Weights of a small GPT-style language model, trained from scratch on English Wikipedia: 9 layers, exclusive self-attention.
Each number is 128 + 32 x the weight over its row's rms, rounded and kept within 0 to 255. Layers, rows and columns count from 0. The size above them is the row's rms in percent of the matrix's.

# layer 3 MLP down (transposed), 1536x384, rms 0.0477, rows 175-181, columns 288-383
size [107  90 103 106  95 113 103]
[[182 148 102 124 158 102 158 134  84 154  74 106 134 168 116 109  63 158 230 183 109 186 156 143 151 170 186 167 129 178 168  99 159 135 203 176 137 145 180  75  85 122 117 105 117 118 123 147 126  93 112 131 139  55 129 110 164 151 126 129 141 154 139  83  85 112 140  81 150 140  81  90 138  86  80 126  99 157  96  95 139 172 140 132  76 115 126 145  67 188  94 136 138 127 173 136]
 [131 103 176 134 116 142 137  97 136 115 123  96 100 126 122 187 223 183 180  93 167 181 143 169 110 107  74 122 136 133 111  99 120 151 122 138 147 171 164 103 170 117  93 167 125 123 102 114  67 120 138 139 145 120 194  67 123 103 146 126 111 120  68  51 154 123 152 127  84 117 144 114 138 120 187 144 151 109 169 116  49 194 194 137 169 140  78 150  68 163 184 155 108  45 158 199]
 [135 162 177  99 167 126 158 202 136 111 120 151 126 125 113 160 153 171  99  94 124 104 173 166 108 121 104 167 142 133 155 175 145 181  99 165  70 135  39 155 122  96 100  83 157 106  84 154  92 102 173 194 149 169 137  75 107 158 147 127 162 100  78  86 124 156 112 127 136  85 156 175 111  73 131  91 109 116 129 156 117 216 212 192  42 160 173 101 131 135 160 155 141 109 170 125]
 [152 111 101  96 140  76 126 117 166 130 135 113 137 112 135  82 144 153 172  93 119 135 141  52  59 173 134 132 129  91 209  91 140  89 102 110 134 121 129 116 168  27  50 135 128 156 145 194 132 148 177  67  83 104 122  84 132 181 129 124 106  99  94 157 153 149 165 113 136 164  52 162 229 179 137  48 146 105  95 134 182 123 119 133 133  56 123 144  69  90  86 157 118 125 105 127]
 [120 146 178 122 109  97 142 117 100 101 143 195 113 122 117 110 120  84 107 138 182 109 164 138 198 141 115 173  36 143 123 127 186 151 169 122 100 115  75 136 132 170 126 187  87 133 120 166 123 130  77 117  61 112 161  78 198 105 123 157 157 110 151 144 156 151  58 123 140 138  81 105  75 161 166 148 127 121  86 144 178 210 117 155  45 126  97 191 170 119  91 105  97 108 120 137]
 [163 112 110 168 102 133 143 163 142 110 140 168 168 150 162 133 140 107 137 148 102 142 121  80 103 137 108 121 118 134 154 119 125 136 159 101 130 121 159 137 118 108  72  82 150 114  75 139  97 108 146 192 104 195 117  87 142 136 148 174 170  69 162 178 130 120 120 114 162 116 203 151 159 158 110 100 150 107 113 141 108 125 102 143 110 124 101 153 111 170 138 109 102 182 133 158]
 [ 76  96 171 131 160 105  96  97  94 153 199 107 152  95 113 130 129 194 151 102  92 105 107 159 168 108 101  81  93 119 114 117 141  86 126  64 115 143  54 140 145 184  85  79 117 174  65 131 106 108 155 133 149 164 161 101 108 124 132 124 125 125 109 156 128 107 133  96  88 115 150 150 127 139 147  82 151 131 124 125  72  80 140  88 114 121 139 120 174 125 149 100 133  99 130 146]]
# layer 3 MLP up, 1536x384, rms 0.0518, rows 176-182, columns 288-383
size [101 103 101 100  99 106 102]
[[103 118 157 166  50 144 129 150  95  84 103 146 104 129 224 103 156 134 104 120 203  94 102 179 142 159 144 135 133 139  94 158 106  87 135 113 118 135  82 106  89 129  47 134 116  87 126 149 183 109 104  86  95 160 131 154 128 103 124 159  88  67 122  62  90  93 112 109  90 117 170 222 170 107 134 153 157 192  94 153 114 178 144 121 124  92 124  79 103 152 138 180 142 109 160 143]
 [ 71 135  65 121 129 156 141 195 113 186  86 151 105 113 174 156 110 106 103  66 142 147 139 164 143 115 145 107 103 123  78 149 108 152 137 123 165 166  93 157  94  83 142 121  90 104 158 161 166 146 123  93 137 124  98 139 130  55 137 122  86 107 177  90 147 147 121 104 114 154 108 131 115  93 113 202  74 136 113 112 139  93 141 113 219 216 132 165 143 138  98  92 116 165 161 130]
 [111 112 169 139 117 190 157 160 115 146 138 131 145 150 206 169 133 149  91 150 150 113  81 183 142 158 125 130 109 137  66 104 112 187 121  89 145 155 119 116 105 186 107 162 127 157 147 101 108  64 129 148 139 135 102 175 164 116 138  36 126 109 157  68 127 145  55 113 138 124 136 113 147  83 125 123  70 146  82 159 129 135  83 124 123 175 121  59 118 168 163 139 174 170 117 139]
 [111 115  50 124  67 170 159 149  85 144 127 131 105  73 131 163 152 150  96 116 139 145 141 152 116 117 163 202 155 120 156 107  93 129 125 167 138 147 146  78 136 145 158 137 137 135 123 183 128 145 134 127  95 127 134 124 128 148  97  71  64 110 165 116 145 153 168 103  95 154 154 143 148 189 137 145 184 109  84 113  94 116 111 106 116 104 142 114 107 110 154  79 128  79  81 147]
 [112 138 176 207 129 117 150  97 152 126 114 104 165 163 130 142 102 145  77 101 142 136 113 152 127 129 159 152  92 118 131 131 121 178 107 136 139 109  79 187 137 102 155 193 193 149 139 115 134  80 181 131  95 129  50  85 148 171 182 157  95 159  64 118  59  91  47 123  95 204  87  70 134 145 122 132  99 155 117 132  66 125 103 181 118 102  99 126 103 172 157 202 110 127  86 147]
 [138  91  74 121  82 129 139 195 158 182 129 152  89 135 120  90 105 103 112 100 156 161 146 183  98 136 186 120 135  63 134 146  77 120 120 152 156 132 117 176  93 121  86 131 140  91 107 173 157 132 102 115 107 107  95 138  85 165 120  72 119 127 100 146 172 105 161 111 120 157  61 112 162 110 156  77 141 164 118 129 141  98 161 139 115  96 140 102 159 200 145  54  88 132  76 114]
 [165 136 119 168 121 152 103 179 101 112 104 163  65 136 209 131 126  59  98 119  85  73 181 138 143 164 148 142 142  91  85 144 119 145  95 121 124 129 148 110 115  79  76 157 149  81 120 176  93 106 124  84 144 138 151 139 114 128 112 167 141  97 179 117 213  99 136 136 105 159  86 120 132 117 154  96 105 150  85 130 161 154  77 142 150 117 107 149 165 171 187  68 118 117 121  97]]